From a checkpoint of a small transformer trained on Wikipedia.
Architecture: LayerNorm before each block, learned positions, biases, tied embeddings.
Each number is 128 + 24 x the weight over its row's rms, rounded and kept within 0 to 255. Layers, rows and columns count from 0. Numbers have three digits each. The size before them is the row's rms in percent of the matrix's.

# layer 3 MLP down (transposed), 960x192, rms 0.0334, rows 1-206, columns 128-159
077:111154081148112124134139156132151177160119154129144066124115138128110151163120102150151125109100
119:126160118118132089112172132113126078113138138155134098100167133162130084159130112123108138138168
011:146158082164130148129130138114090141145147164171111106098127136141155093125133136141138137135134
116:098129155141110093133139140096164119078127114150146108124145193149126122148117135080131140124147
146:085142176160112143139106147127106143121100121157115090115099116125141133117155129099100132115124
136:124099150135126142138123151170108140118108106087143133137137116061131153109105139151143127159120
103:149152157149134080139131100106149116120135116137146098156141127182112086107128137123096093151176
103:106137116168114148143128204141115152133124122109126100141119114117147187091163128111107125105125
118:134171152103131084127117083136129115139121128187125112123139143166094106166136137149097106150155
084:117118117133141156113108151105099168173104139092102134128149146128100141123139138121119137156097
010:142098158159132114164149138104096128106116098154157111187123140128135124155150119146130134104142
143:132140147139124088148150121119132106139138128154140119132167100183149154113138138122115116132121
141:158132137122090133142122115130111144086199128134160153100109135106098169135147114121139147175124
008:141134192106098155115092147167146082179132133124146109102118123114139081158154129136133069089154
013:129129134125129120133111168156109141116149101146143115130138112163171109117108130122140119162115
010:104137190133114135201144130113113136119106165140165125123113148149082154145186122113147159126094
008:131092132126114107173129153096136101163095184128160104140107142138096077141146131115089134069104
010:130108139110139178116149122134108163118144101099122105096135104143160139147121115133119079135108
008:074124128129123099133118106104135116104111141122159181114146141098106107106144116086107154122089
009:119165149122164094148080134157120119147116146150133112154137110167135102126114106132168129116150
073:095135099170127135123151174119129122140150129103113091091080144128141110078160138118139109151090
086:120133113144126085131130124102121185090170147121117159129105114156129122145100110168108125182116
066:116143095131124146129117153118112150139099140118080099118144130132167143139149110143161135127101
012:131156124145156126182092158161124120142126150115155114155111145171139121129107153110162175161114
058:133138157142121136137129150138138140138169124153142090132115138122131110155142124097113139125110
147:123148136131099134161117158153147145104150108165138121121074140140158111158086140110156126171144
011:146131115141137149115074134159130120142126060145141178166139105131141137129076115133145115149139
127:139123071141127151137146105141140105124115132119148111157149133085129160124088100093159123132134
145:185122132161148162116205149096078129153156104128122139121132121136135160106132113114135110136098
010:161147084154154131143118127161097140166127111133140136114140144123124112136153147145117154157172
172:121078168089116114105108142138102116156169106126163103163125155136102083153120096124122107137142
076:141114168129126120136149125123146135156123117153147069137110116132151137155135132109090157127129
169:158077123145095128105147134153159119106149138146116083117129107116121119111123125123116130110151
009:129115141152125145106127133161133138130157100142120120139144119146184110150099131157129132106153
113:151135118167106081125140125123127131132134173175147100168133163160113107123168152135095100158109
086:120151156146124146132171137104133138116094118093113113163120151135127191121128113123139120119109
085:119174146127128161132133146122113141128113144126127133088147143146135137123148120170151160146108
130:128126139126102103119113095082148140078139110142150131134139155165108110102151152128102058122173
076:113138078140134160110125134142156110143130132117158089140149128104159161150130166105127159092135
099:139151151115134086119118118111152104108130122140149082145148139185092082095120143130114077140169
008:129090147096115153159185135117168108166149157119119116085125146148113121142144123108156133092173
009:140091126126082111095111120115124122094145086129125139159129119118118096114130104160083114121154
010:136130118151155127133145159171120149159149124123146110132118112178168133094127124177140169130138
078:138106136111130140126142138147108154108126114117118052104115132145119126130144107133114106118133
062:152142141148108148111128160096099131128132142141143083128140163121096088132145148115171113169105
010:124147181114087127160172144097140090126123166101153141148132150109111132168182138126166150121114
132:121112145116144116148122117148108157083111113123146106129164136071124136106103152116148091126139
010:099123123148148149116089157168151106125159099107145122153111134158151114168124128109143068113110
103:121155116132117164111136150135117134123083131128115146102163130128161141131154118172168169123092
008:101131161160125164124137175177127118127153102112164102134128119161151180144114100107130126134124
073:129163122116110094186126135163094189076101072131143117113147168101103154123153136141110125157149
065:126142100121131161125122146147132152117112128124141090109126147118138133153169117152161146115106
008:112120111138128134101170131150108154109134124121086143090118138101150123129120140107080113149128
056:142127101110112129110109151141140156134122138127126089117146109129138137150136102096086116124073
072:136127140109117126085128099121141151107108130130147116111092117100145098118141147179129175146122
156:147138104149147096111118119106131117128107104126099148103149160161141098152098165110142165080140
068:104119114118148138131144136136102147118112122107128101128126131144132123170138134112151106165122
086:148121100172096153103129138114122132120183142146131127117142128120099130125105149112153096138103
122:102124115135149140149085119128125136128147094139110125115090091094145134111165115117104159148117
071:161163095112106143160127163138155155136169129094130055161112119112144123121173134164092153147124
011:131155147142122132158164115132158135098124119132112144103174153156120172131160137168128152120105
117:126160127168124076125135113103123110143144125128153097158145135160135121096128123115097120136159
176:138084139127101126116119156132117109096108106112100113145124137090146164121129121154124145111188
108:146106137091114134141086129117134120108092148097115143132114099120138090125142108119130107145166
127:118162178125132074119109088092163107119141132125131123170153105161124112097146130119112108125145
105:154157151112137079120127093111145094111151120150149089147144135176113087112129134115098116137180
103:155146150119127086118112106120137104109133122137147085153146146176090080098121153133103090141166
150:145117110137093134135156152125105098118091158130114118138140117127162124147168130145137124122117
072:086117135109147157150128139123111139147141122145166058145129124115124140113137127146137168146128
062:114140083136154157130144155131130129120100129117097086116141149124170131129151116153135135126101
170:120123167130176099151152117151132176114171119142104123119141132098171124160150121084130167114156
084:117157170134124156168123128122098180103101100142127118091145144151144117134137149145117126143105
171:150103123135149134114122138135208122132107094130116120147088078112158110093124143109124129145118
011:127121134138125133141157124130112144142147129131144156108121169099156132137145151142140123101154
007:096131113134133127144133149122123120129156111156135141140167156113113132099139117097121131112116
134:127149193080158086134120117087129070126133102152133133158109134181126083109157157147107102113127
106:147155151121135078120121114104152101121140132136125106134140148176087080102127143132101086138154
143:160147143125118081118151142125124126176143149146124134157167115172126145139126127086094124149098
070:131119093152165157118115138124124104125159127106114092118092163115092146152126111106138154128149
057:120137081146146173133120166135125133121115124127117075115141126135175143133140132149121155123105
081:124120134139136124144165150120136120155098137144126081150087118119141174133133129141138155131128
114:147164142113126074131108101113157109109137128147139094135129139183110087115117140120103082140174
011:142130107100123162099161131135133142096126112142115112088159105132118135154089125166138082106139
053:159132122107125133121118147109163153119132126133148056132145120124146122107156114149116146110141
066:130146092112118135126117155139112146140092136126091108120133125111143125140153122150154146137111
058:122135093146154155137145139106145165153142137127101062126117131122153142150133139138097141134143
136:134091101108136118167149104163135127106090152121108106154135100084116133146135153117109152131159
118:155117128131182148130183168110101140160127112122130137107133162142140176093134088124132118114110
068:123135097137147153123107157131121149114092131122106109109137139133151132128142116147136144121103
009:154133128144150158129152175161163127117119126113160106163158191149158158144132147147130144117133
008:115145125169159155168167109123115151108156132139110152116151165131106138157142129126109140107121
119:131142112109139129126145173141117129132124116103146089162139123136095113199152127138145107135091
009:144132108170162143131139138145126159130147099150134111142124161131172118115113133160146120147167
058:133122128124120119117151154093128119116161127125160090145152142154110157168138090127119121122130
096:160170115168110119099193141128120129099124111108108082111136132137125108128169096097119138139144
127:127143123156116093121131106088148128107146135142139155134177134154139118090128098114123108140144
105:072079156111134101153111136137164124127110082116118094156108134128168115146133114115130133131104
132:073142168139112132133157140135123102141163090135113112152160132189146162153114135136132124138127
110:142165150123139087124121103108154083103124128143146080151146149173092099097125139136111079128185
099:127102140098113127133134143095123142159126119107153104168118149118116139105170150119083169111123
009:154120138125113184126131165162161122100180109135084111107166144156140121150140126160147113126142
172:117144121151123134114135112100125142116173108145108133171160101126093119091084110100117186129139
010:102124135100154131165099126135161128153119146144087137135120167161111115132143139104158121131121
010:115135151169140180137159133151102144132119100140157119099136166126157133123094110122129139085123
096:136157150116147085122118114117130108116124121124147080136150146174076087099125140133125082148178
105:123144123145082161141142141129092119120153153146118086120125107147123130151150134131137122168124
010:114134162164136132125133156129150112113140125123185134156120152121119129159155120122154151169135
181:108146179106121079116130127104151081124161128145150153099138121117119135183115131093101068148106
012:131114119161121141158114155141125137138144113164147134124142155115160126136113110144122150118143
009:082128199125145131161112118139168132162142145154139115131105150119109093141173113132170122132135
104:140140137124122073126127109102154111121148126127162089139136151166087086089111141134109088150185
008:131115117159109097162131131111133131134164148129119108103127087136128126110156123125130165085128
097:134143156189131112124146133136149086146166149161123107141164141108090166189127106124120157134109
172:084119151111147101114098142110159104099121123127127131171125122089128116107154129145113179148137
097:132158149112150104123127120114140089107129124143131098149145149181083091117141138136091095127144
104:142154154116121073128131093115152100105120114135158080151142162147085097101115140136117090144188
102:138120165132134104131130139133142136148111119146135079145114113155136143141138115123135146149131
008:166116085140125166102139078116129126132144115114130142134129118111153124153116129138129136098178
010:126133112122152144088085125105106129168142086183129153122097134094161135134108147123144089118130
140:110126139135099146143135168135110120153150159146106133142090087110127127093097138119127101150161
091:164115131131116155136133195123141129186168151124164143052154118136175135113131102117130122136096
011:148099136141139181061124107151143111158104112102124111113095142135171095171109144109100094138144
084:140166118115113155135122157141115135116095122130133122107144132113161142144145107166159160156098
079:112147119110088149126101162139141152088106143124144171094124138123162161108132122161132169143141
150:166151173120125109128119108084141105140165119138175147117154119135090116160112139113080066180094
058:120132088113144159136120157140134151131103122119101089116133124121164152122123118115154160125107
072:118128117138137101141142136138138163092111154098150083140144121133115127106095108155107118111136
064:121154120129131156117112162137136140151098127122121111126139139151139127147135123173146140121117
103:145153158117136083121111113113138103106140130132133096149151135186071100095122145127114090137157
121:143136145112106137125141122164120162145098138127169145120176109112140149116133122158153174152158
010:155093098155143141100149161141096157134115117110157113147140106137152146129120116124069139138123
009:114128144138121095167105118105125151089148143135145094129117112146139124110138150134121132123102
081:115130144130112080138164106078140124131103133140124055112166129126109097105131133105139171111130
066:138143104129158112119130139119116166152128115096151070139131155111104141127145105101134107107137
146:152147180102128135129089128111094131115163110129142103136106103156115129160157126124101137092113
110:148157156143136085137129105096152103116144125127154097136157134180124109090122133118107092135180
127:123162158120117061117103114134151134132149127156143119149117123154113117145139108121099140155118
086:092163113143085122110124153112142133115115120126127084119114143129113124099105125102069136125125
009:110128111159096140135137116053110152140153152166106127063125126108113138135118139142127124132125
009:141131143132145086160104111113132123130160152150140123119142137130107111114122135139168121085158
010:168124081150107111114130155170115120129144110159121132068145135138163145117090155148141129100153
103:126071158136127102164128138120116112128123134119089120139076123160137127135128087112133094130129
135:100134148123148111127140110114140111167164122156147106157153106192136128160123134089102125128112
116:140138170130159104084121096120156104099146119173167122174135129167113107090127131119106107132152
008:141141137164158116153160107140131150154138119099134177178160117123122148151160131132120174090105
062:115119135146103146130130174141103138124125128104177101108150150087126100153153139150160156135130
009:119158095122158157130165119134182122133137153147144129064104153107131164108102129118147113134124
106:125141147107120087145071107139139155134114130150165099163144110119129148150131122120140128158135
123:125126134159141124103149130098152131134135110126104112133142160125137160136128151132118117126145
102:172136169132103125127136159107167105103174112111162088110142155151136092116103174112125130128141
010:122153099147153184105172136107137158119100161139146131128132139127185190133139111122113124151111
105:140153165126130080119125107112150105115133126128154088143142151167067100100120155144109086153176
110:150144159114136104106127098113138095098130127140146076157145140159067088108123152134119076136165
010:111164115108100123151155143058185117112155163114151160136154122104094159159143096135122168144126
009:152121113140122115114160127158138118124112126165136125144095135117104106141132140123136140113155
011:103153129119124130171120111100132117112114153159110098102128126116056132116158133105159140158123
011:113104137145140159130116126140154131198132136133162116107095147138146127118137137088129094090144
009:142135166127110139155127136139140096140121116105115128141114131110102096123130144140134144110161
009:115131112128101096144163104104135129137152131147146116094128117099127132125140139147150140118147
010:129142151152155112131135185151118132109112139147158112154149130150137155112146129141113153163104
066:127129106151131125144126148139139139129115110128128128108162149110157116133158126143123164115122
130:141144144122150099156104101096141094101138125154142124120157137150124100138108112127120108135178
135:136167151113136132133130118113128123119144128126133159139118112152107126127135114135141086145141
068:098137130129128097159112143115142176155127133138127089128114139134153120174150123118119127107139
158:116169079123136106135111120128120134127133146147164096161121109118108099123134128091106128160115
010:109134134108123114143113096086122114140106153137137121117084121095122120126161109100101099114123
008:120134140117119118084119087183137138186102099097140180142135121116132133133139160104119133142129
013:116131153100101115171100150172148109160170137136116108125133140176136131120139108116136169129126
009:144099181124123108132057143138148117168142156161125137134093157164110108104163152120153142121154
009:105118138162178137120156139126127143155132172139134120131120116110142113152149124138089115108148
011:118129118159132160140154127169113125141128140139137149108156185158169154129120131166142160108125
144:143082125113149140136101137127145140121094110146138116156132124098147122100087154109131106146165
008:146151109146171135086112126127087132123104092097143120130135129135144122107078150147111104130169
010:131168158155156113132166177117137140099086188138150115116145100138138146117153132145120151157128
197:171160162114103133125137146126140124162188136161123152149093128182131108160120113136112090129129
009:116130103139142127124148117163117166090130104150101073109141115136156117113087146111091086141099
010:126103140130142103193143141161105142131101121134154096122115134146140159124127135136134136084131
103:143146140123149082131130101107150096127140129142145082147133129170101085116112126126106106128178
074:115143117115128157149122156140123154125121125127152107095161135123157141134153108133150152114122
121:100140114113121106108119118111120150095144137138128089153164129147123132111130146104131126106109
077:133159156126128123158131126090140139157128110115091049106147159139150091118134128150133128110126
008:124099119102112163136094138121180096150195120140086142120106130138134102125119111129124102114128
010:140114155122123081124098132112086134147123134122152126125092123127100103133121138113124139155162
126:125095114146139108139128142137119118131080137096133113110148127074116136096112143123134088135180
098:121131091146155172160157135157149110145139142127134102153157110114147150101149134087104162146110
015:148133089145146157082178113127107156109104089131135152131121114101144150130096116133116079132100
008:122125153111081122124106141119149110171123124123139099084099124096159122131156133135148095095128
010:179084112176144144142126109178116141129171072143127153128135149162129125127097109132121129107146
095:135135140102118155094130127115112101096168103121162087139161139129086112122104130142135117121099
009:130144144155162136111123134115129118182125146141155121148128142091154129158123144115122113136152
134:157131140100111114134117156114140114133148118141202104176079142141153109150094125151128124154127
009:121141153145125114191129154146135114107110138126181130166122151111092121091173132130123173156113
009:145148147144138131194138185133137141114125162106139097145117124151137149149146150140124171138135
010:111128090103164131104098138138089139135104088139111139130127105116141128124069137142100077169110
099:152153146133129086118118110110153100122136127139142072150146138165080085104123136136102084133173
106:152143146098138084110119105108130091109135120141136089148147158173083075103123144135107086134172
087:146156122132158083134113110132149140132134112147167079144140125183127102104102129143130104146135
086:112147136141120163149142145130122144127110128095100111136087141100101107160114112119150154156134
174:149106110154109081145120141163097127118119162142089105138126158102142121155126095167137164119142
091:143081132160122128165133144139170170124143165058127146147143124135168136153158146145097097137112
009:108108093142144108150142145121087163103132125103142080155135122169096143098120087143100151147107
099:117134154108173136141112149118110159191098138117133111137135134108102165120143117061067132144124
087:109150084132127122136147173131135138118134126130133098095117150109168158136095090102134142126118
011:161134142157155141098106157158160149149121100149142102150110114132172102148113126137145064140145
316:164134162119094122133157144122139117146177141162117152128074147172105086141126110124091137130137
079:107123113128105137132110150144138099112088132114098109085116127180109139138153140118146117124104
# layer 3 MLP up, 960x192, rms 0.0599, rows 2-206, columns 128-159
118:129173111122128087096116125087136098119139132128129099111159172163083097112121130119111143137148
029:146126185110141097101161104101157118105091129124132119140147104127094148110126138147150139157121
129:130163125145117091130136094102109110105137136155127092138144177161127080122134161118102126134163
170:149141141139150090139087102119137105138105126135140102135140160130117095087125108126098141106166
121:142161130127128103152112089113153122148150108133135046150135123137123136150112140105098114115124
084:155175132123128096107118103083130107125159128131128092149131170165079101105121140153127114159159
109:141127100147117061158113115148139128107135122127076094124142134144132092105109123113130144166134
111:162166118129143099112117107099125104102122121165125106139150182142113092073115154123135153137155
106:100129135103146128097151135129126119109189103149115113116123148106073151177136145169159118117101
025:138157102163128126129133129129088109154162129123132133117133099144123131125122128121112112128128
127:129183137100134106098107107058121102114110144143124100143134157183112107121127149145129122141137
117:076129127147140141085078133068108135137108115160186130155164099154112102150138139143125105132105
023:097121069093125116177137132138135138078131151152116122135133125116127151094119161118115149134114
028:117117136141142084151113132110163111125119118139156123116094137100114110142126137126110138118166
025:107109113127149096085096128111138091103143127133147121103140121129112123091100128110116108141157
024:115127142106083131135108121141102135168179105119135127099126169110121120097141132140101105121120
025:128123071120191101106143129108149110132123117132154147132100146137113126121114155113155166103152
023:160114132146152130128128134145126115189155147128128094140124132112119108146101116177096157131152
021:136097111119120100134113130090118139132165156157127148123128135118116153093111141113099171163161
099:121143075156073113081097115145117134133120137132132119159142116116128125141120113124121135071145
105:139158162122147081120093121102145135125131138130146057206143115193084103109107139111102122105104
063:159116170076126106118147109114099104110155138153155082140125132178093105101108137162140138140146
028:117108114161150123119144135133145142111144085110127153108119096093117112129117108158087120120183
066:140120126116096120108121099123150124098080153118122129146145114117121138091125147160117143105140
157:109147119082119142115095090107115076099149145124173093138174113126122129101106150163166116110157
029:138140135141125141104161136132102125149093158137126104105123117158156083118150130127150117108182
157:106154119143169119134112101120181095107129142153105114129140122138108126113089135095151117122178
118:126158110094178098086105149102084083115107100128098122134165123153110118160137123157149100149124
029:123111169143107094134120110081108131117118141114151124132122077136105149075141161165138146136103
125:131152131122149122087108096090106105129126125151131105147145139145106097136093131137136140105125
068:104137131119134133113076144108114113119069147146114124127197114110122155133109121125171135156075
158:119146124119139096130109079115143131131104137132110087110148136119089125119086168171130140141169
021:130114125126120097087096139106150108085075198131161147111099141121157123109120161101136121196126
121:146166116105145080093117090080111097131113151150103091120161156172117090122132132141112127133149
097:121106107126177124075137094099134122056165126140097103075107121147079105172129127151165138146107
065:150130123136125063118141093131120122119137133124129099181130132144101094096118140097117120111181
119:169175140139122088100141089106123108097149140148095091127155156170120107125123140141122123137136
088:122138156119068137090134060095138105087102146103103110134143147134116109154135124153135166124090
086:135163128096117082112114103093131103104150132146132102140159149168095116088123137124125114147154
023:121135097153136111124115111131129110106097120149149159131146136139121162071140126138126108175075
024:149169120125091146117133133109097097176127131169142116138120149124114170111147119120138148082107
024:089131144144073114147116124123097116070105123133112146157122152118108104181117138066116159175125
092:120140116095108120130119090112105127107097114109120126105162137122136123125126129145151138181116
102:128128119132120128112116122105132123097064117150137122157129108131096083115145132116104116135129
025:087143133141153152111116138150160126172151102149097136119124070123135126105113115149097096151126
127:137162117123136085154091083121089093097157116097117074176153131121102142111101145128113119123144
021:179086149117100152128170133125174169119110125120114165156134054119155154130115138150072145136158
058:121148137124128068115136097117119110111175113132131075143103143144083096108115137101099115110171
025:121124092109115119133134156098160151094106154087107149115105092131121105128127134117115127135145
128:096158132167115091111109116120110120118162125171121054142154141145109162111079151121132125107146
063:143131157143092088093150100097102094137149121125123105153100151155113060095106116080101106156164
023:123100112120117132193081116093139126094126124106100121162106136082119138120140138110121126092087
078:144127153127145098143133111128105126146087108159128132162105122113126125103130172132138131104201
098:123151186131075125103112102099142099126159166156139057157117119133094107132126129117113118113106
138:118189100140122102114111140086160091109114136130104103128161152165112091103135128107147128139126
088:155153138170097142119122076131129144135169125124108115179127145143105126066138104116080112101132
096:138141161095129095111122117094116124134137112123137106125168126130096106139145181127136132157118
125:076177077164099103082123127119109125150128150148095109106141109124147145157092123129155118115156
137:108147124123097108093119076085143100093132142144125049119141145146105121133084135143138095139149
025:172104122112134102136136118147119112128148147151158113154123101122100144137106089043184145095138
114:153180129121134095099120109103098087125155132138128086117127152145107114129137162157119122124172
147:110149120138133096138099104092148131137122109163162071133128120142105099147113151143109116120140
127:118140142076126101119112086095145109137148116145162062137142107136100129160125175095132109112139
126:145191129088128097105107110097120111131133147140117096127160160170090085122131159149098129137149
095:170156126103128095113116105099124103108154123140138093127152175151071098104120138142107117135175
081:147150142121123080115107099089121096107154115134128088151142153165086091105121146136115108148154
139:145134115125122071124129150087131089143063113125153124110136149146106088145141111140137103144136
106:130132148088093098101148075086108071100079115131101120092134168155130100134104113126152117177175
055:141123162082132084127139102119136096146171130144115122132105124177073114108122147145122128106157
142:104146149124120082137122104118116120060158144146161097157120167136099104128099140102105128114124
103:125156114130171073129108093100133120119100121130143094136128140169137077133120148104128117125165
160:104146148114122118131101074090140075101121150102121093126150107137139115127115167104162110174143
034:144119110127101107099124132115091129098102150131113127120127064163117145088160146161148125130077
022:116088110181166124106131146153126088082135126129156125160100128154124111122121116121164111179139
118:150190145105117089111101083108118113134143139158106108158142151182101094118125145167089112141134
084:123163145120137073115127104103140099122157124131130116148165160158070099117114145128111087141143
136:132182146110126112146106108097130073123128167114113067162160153164117109110160127150134123159122
106:139092145078168090126122144129149119113103147154142116105118154166131078135132148141153108101129
052:145112182124124075117124123150115122128156138123103124114130137155086098121119121146142097163159
076:139146137141120136114135140122160109131107113135101116122151121127128132148121144144145097134116
085:131183135113115092124107125112131111113146134132130095146149158172113116117116142140092121159147
029:115100131116143117144133113094165121103109150128137140186095117128147160158118136073175133177132
091:099144151130131095118122096107120118145133155187128099167121118154087084107107135135074098104154
069:136106184094124112119139097113136102110168144131151091146119158134046121095119111131131098137127
086:113142148112129107161097131094134130136067149140118128149157128139143123141101128150135113129133
147:115122134075162071135108117100140136134128137141130097113130140137084095116098167111125121152162
110:091139134090145119118139152115123079118146116137129109129149122169126110146132122122161087116134
060:127124149092127073118140117132119103131185120129120095153116150161109120101111119120104111157169
022:099104139145076115141081134125116116128147102149138133126106132114095099091140143095134106130145
021:134134106137143099067122132121122107128103127135110133145065097124142126092094147122143115141143
122:122144114157132137143114084126090141109170098125118120141112153117092114086099114157126173110155
023:145110156163101108107129107097097100124130133134154125085112129142095111132124144118133139102153
116:114155142104138106084141098083129101101159128155124079137145156196095119131116150120116118135147
146:132157145097118123095152106094153088115146115157140081125125141175094108132124154129118114126161
122:135195133101136102089117115079102098082129153129137102146171182170108112131120150136122123143144
105:168120154142100132122121122121111128136126186122118118167147109152107149081115118125096147091120
140:123173140138134117122115105094135098120127141147135092136132157167116104110118133127091115132148
086:147152129115113088110119116115140074121143123134132097151147171173105102100112141142131125126169
126:074123082120125104118154147135153147081138171179131104145138098138115098143118102115133098110152
022:121146163144159139145139102113147129110095093146124133145125099113130119121149178077176094137126
159:112164103137115123113123112104114098124096105132150090115138119136107145095130126112126126122177
024:166105119158102131126113132152151125136158109117175105098126140114111130122130096128089100125150
030:130124113090142094093112127123099104144097135111100135143117109149108119089105142097156134135139
088:150161130101123078110124112096123086112144113123136096145136172173098100110114155127124104136173
109:108111157085152092139101124096101116120111126154167125143139122147067060162154123131115129209153
022:132181121103131138127123106118112104139136156154108117141117112144112141106155149140105129078149
160:124162178093137106140145105105111114140135146113147100139175135164105106142122177135106115125113
032:128158108103132099082121092120146101096076136117106116141117089153089134062143134156143111096144
022:156134091177163160113080112143120125135135110102101130111132080113125126126111129132071150127153
080:130152139121122075104113095086145107125166130135153094156147165169087087115088159123115115155175
024:097134120120100125108112115133177137161104157124136152095144164113137128090102152154113093156114
158:140175154100132101106131096089133107117147144166137089144153162169084090124125140130109114118131
160:101139168087138122099141118121132067099135104143182102127108126136125149147124178168133133164123
093:157169129095119104114131111096138096112144143140115099153158154172084106108124139128117117128127
082:142156147097124072134120107109152080121147113127155101144137160160083131096093127136129105143168
069:100137103125148149121094140128147102096098115115078111122163131114115128120123135115147118124087
026:152135154072085115139135121105124132148105116116155128086121158141124107082139163114108132157087
029:140154131165144139106169139117094128088079176097138103128140138159128130079151125184143138147131
137:116159146114157132139107101115179105107151150135155064137185109131103137107106156148170111158103
103:141140137097168043142109143122136122139123132140099127116143129125134100132119134117134063109195
027:109184161148146115138094139102122152109118139128125100119159130124137157106154102171184118153126
060:126110150118101108108121104122125110133151147133146088146113128140060093102120133118112130122155
073:145133161109145063118131103101115123114151127168120065148137132157085078123118133093100098108161
163:147167160113120108141146113110116112142110153129152098143172160150103105114122160118120139137134
064:129125140122110121099139112112107127104139134163083116142121169157091115116094134119108085176192
094:159180106119171117113128092104164086148090126109120132121149080121131166152086149116157157147095
068:154118154082146070124167118130124105144132144129117100135131105163082097071124125130111148135162
083:125165155112118067121125106096134099104154133128134082155161156168081096091097158112118095150164
103:143179131125127077154123120113139131128144146147149040145141123172110112128121124090096129161121
024:128171128115089093110136132077119100135110136145143126129129187149103132125131154120196111145162
026:145100186156124122119133116159112115114116097128148149147140121088134134170099147135126122151151
128:140181145129117106099128099087138089129128117142115095146145157172109071108134149123103109137151
105:104147115148102106122109113133181116141149155151139096160127119151137082101134141089126050119157
141:113172110133107117115088076099106137122128116129130056178155125135114124108102148137150121094131
097:162162144126121092104125116085122085112159139130120104120172176172091117099123130124124111124165
131:140199142134124087136104134096074111154126139131165106135163142161097127105129146095116107126137
117:121162143144102140092127100126125147106130119132142109132129120157137163127102158114109174151139
025:131148127093150107096139110143139125125085166123126119106140133154125152089125122111168136091102
023:126138150105094120142151127130111093124097146153136169094134109123143158088146147144104111122094
032:095135153120151095122121089074125128163077136116138132152136123139115140129127140124152127110125
111:145132147136075161121110081128103123097141167094176124187120122134084126084152166128108110076121
125:141178135137117114131107110088114093121133150144133079146151143182089086097143130139113136138141
124:157178144102128105122124101099128114121139131160147115145136176162111097091108168115118118145177
024:114154083091130132135143132157143111120137170152123125123106159125122161089118154114117148141125
068:116162119127113101111143097139148101132183116130164084188119135134100130112098142132099140108165
026:113107098155104110086121128098090148158103130128101139114139099133131100109127108124137115102135
075:094151121142146148129111130121117106139089136108102122128149155122112155116121184117132143120116
146:121180144128119131113131107097112105109134142146152083143156182152106114116128145111101127129163
142:109135145126114105119108085120130094140181165133147098162144130148095087096127163099088081132190
024:126128148123125112120133131184105153061164105111147092130110115136103084128096125084148122139141
080:133168163114128068118126107104126093115156122127145097164145166162082109110092152120109104163180
085:145141146108119062119124110117141098118142128148126095148162152154094107101102139126123112164167
024:120101161117159123107152127153098144199157139153148122105131168136141105097118115118127111061149
028:123172154116147127126101113090099107115115127141125131101140143100146139071163137147147106170080
026:130152150121169116114109119152127141123192124148161101131127122117119120162114116103161149107148
029:148138111147100118103096113121095125112094137101116122139143111143144143141116123140134126143096
021:155135143131151139142108126136168149128164087105114113098141133152140169080144097122112146111114
026:134136169125158126113118103134167104124099171133106133119114166166130141111149138161145122107109
028:107139102120124143167136118120160137125176118112135124169118126103122100191094123087116124080171
066:143128153132109114116153115142131120129186146128125081154121142172099114095113122107092140100161
116:160161142143128117107113105106134117105148132137101105122128154162080107108107122138118142112131
141:142191155100151124116110116083112086104153149134150107157164167174113116134112155127129094134148
084:166119141135123143127128117115109130101101153125142124125160127115138110113143098134105112104132
151:140164169106127139118115104110134098129130139139153107140138127148081114126123170164121097118153
024:173122112135136157113136126159144121128135136154103112123160125154099140108142142156134159144094
024:157159120162129114125154140166102139055120167167110113086134151143103171099140150152158163136076
027:127092127154107081127101144103149104099094131111131130131111088101114115155101154094143124140167
024:140137123136077136143122139137099112083110120107112115130159083109127147137116086119096139110106
024:165108121104157147122116112108121144102087105134143119167134129122145151083104118143121155171107
032:136111122120114070098116124095135108106088121136161111150116085119102109120115123100176132151154
151:097159133112162114128109122084105075112128130116170106110191120126090131116102154135142104121133
022:119109135130141144146108129131188139082145117145132140178113097147116140150156120135112175137119
025:125135139113164114147100105128132158165160103148127110160124141109096130169103111102136125118111
125:128148122112147146116094101120123088116122141105124076133184131120114170095096150140153118153160
023:119140122159131135122121136134169156115175110130135154135081152091139127138117124153109115107170
026:154158123090090097103123135097155120109137114098108148125131131171114130100120134117142106121135
080:140143127118113083104126101121147074126156127140152093137147167146088110119118139129132115153172
065:135135149123122073105140080116124091161135106152119107169103121145126092093108138110123119139176
139:124195141129103103110104094098112108111106143161125097147151164155130092133121138116112126126159
104:141138087152094106100140100089090135099133136105128109153134112146118104162076128127124117150125
024:133123135153152132084133128109120129222068089125102134111139097098160119137127157131159115140137
028:110148119145101133141157114110138134157164124130087145139128143111116154098158109171128125107087
131:132146117147111113166071099114132114122094140138126084154165121132147144099113158148159077163150
121:117154125141127108108112127102150122134131138123135104130184123163149148129130121110124118140174
025:084125107109116139167150101136131102122112135133109144148140135158131117105147117145161159091158
024:116091110144120118124102099126135125098164130142128125143130088160105148106151130103110113123080
030:148173132098082112120138129071118114136076168146139121130108179118120153103181175142143123127161
121:084135050124122124131135083104170148086120146113085115115160094124124104114142110111117107098145
025:144159150153155167133133108115111156098157122120093099151106097137101117101112116126105139096130
159:109156116127129128100136118088126066106135110175123085103145116147125146169077129131139142137134
028:132102147167121134103117116127127110154163122106089121131131057134097127169105145123140111129171
025:111160162153115124115107114153100112153131087154129133137142158112118112115121089140115141100129
026:122063119134170136168137122115175162151169101099127137144098076117118120148144060096150111106113
085:158152120121122084113106103104148075129138148135115091137152154148084101095090149129120102136160
088:145168142100139097117125101082143101121151127136115081138160172158098091082109159119115108148145
097:146157134122137098132142109103125107119150117142136075124144170171099095099117144136120111139157
109:118156131124164135106067132105092125133140162105182126136202112137132125124100117082113074087133
163:154142139096088073149121089068109113112102132152123077170153131186144088147145115174135100154122
114:092135153118158127086098129107071122104127087180159124104134172128131122114147127138159127178147
026:130147159106121120131115148143152105097124147136130138107134171124132128162093134095138164135165
131:108115103156151163104144141133177128117114156139129111117127116110069103118147134092133095110133
126:123129138143176138105130114129138057108144124092154115102130114133122149121102137106137133122115
025:142093094140072144139155091119113140108133125136131151166164112094123155117127125145105203121130
131:118138135110148117125105097102131101131115137098128077135179114117139144114105157129162098163171
112:115152119148116150104142126155140139140155152132114108138119088132119163107110152135150129088161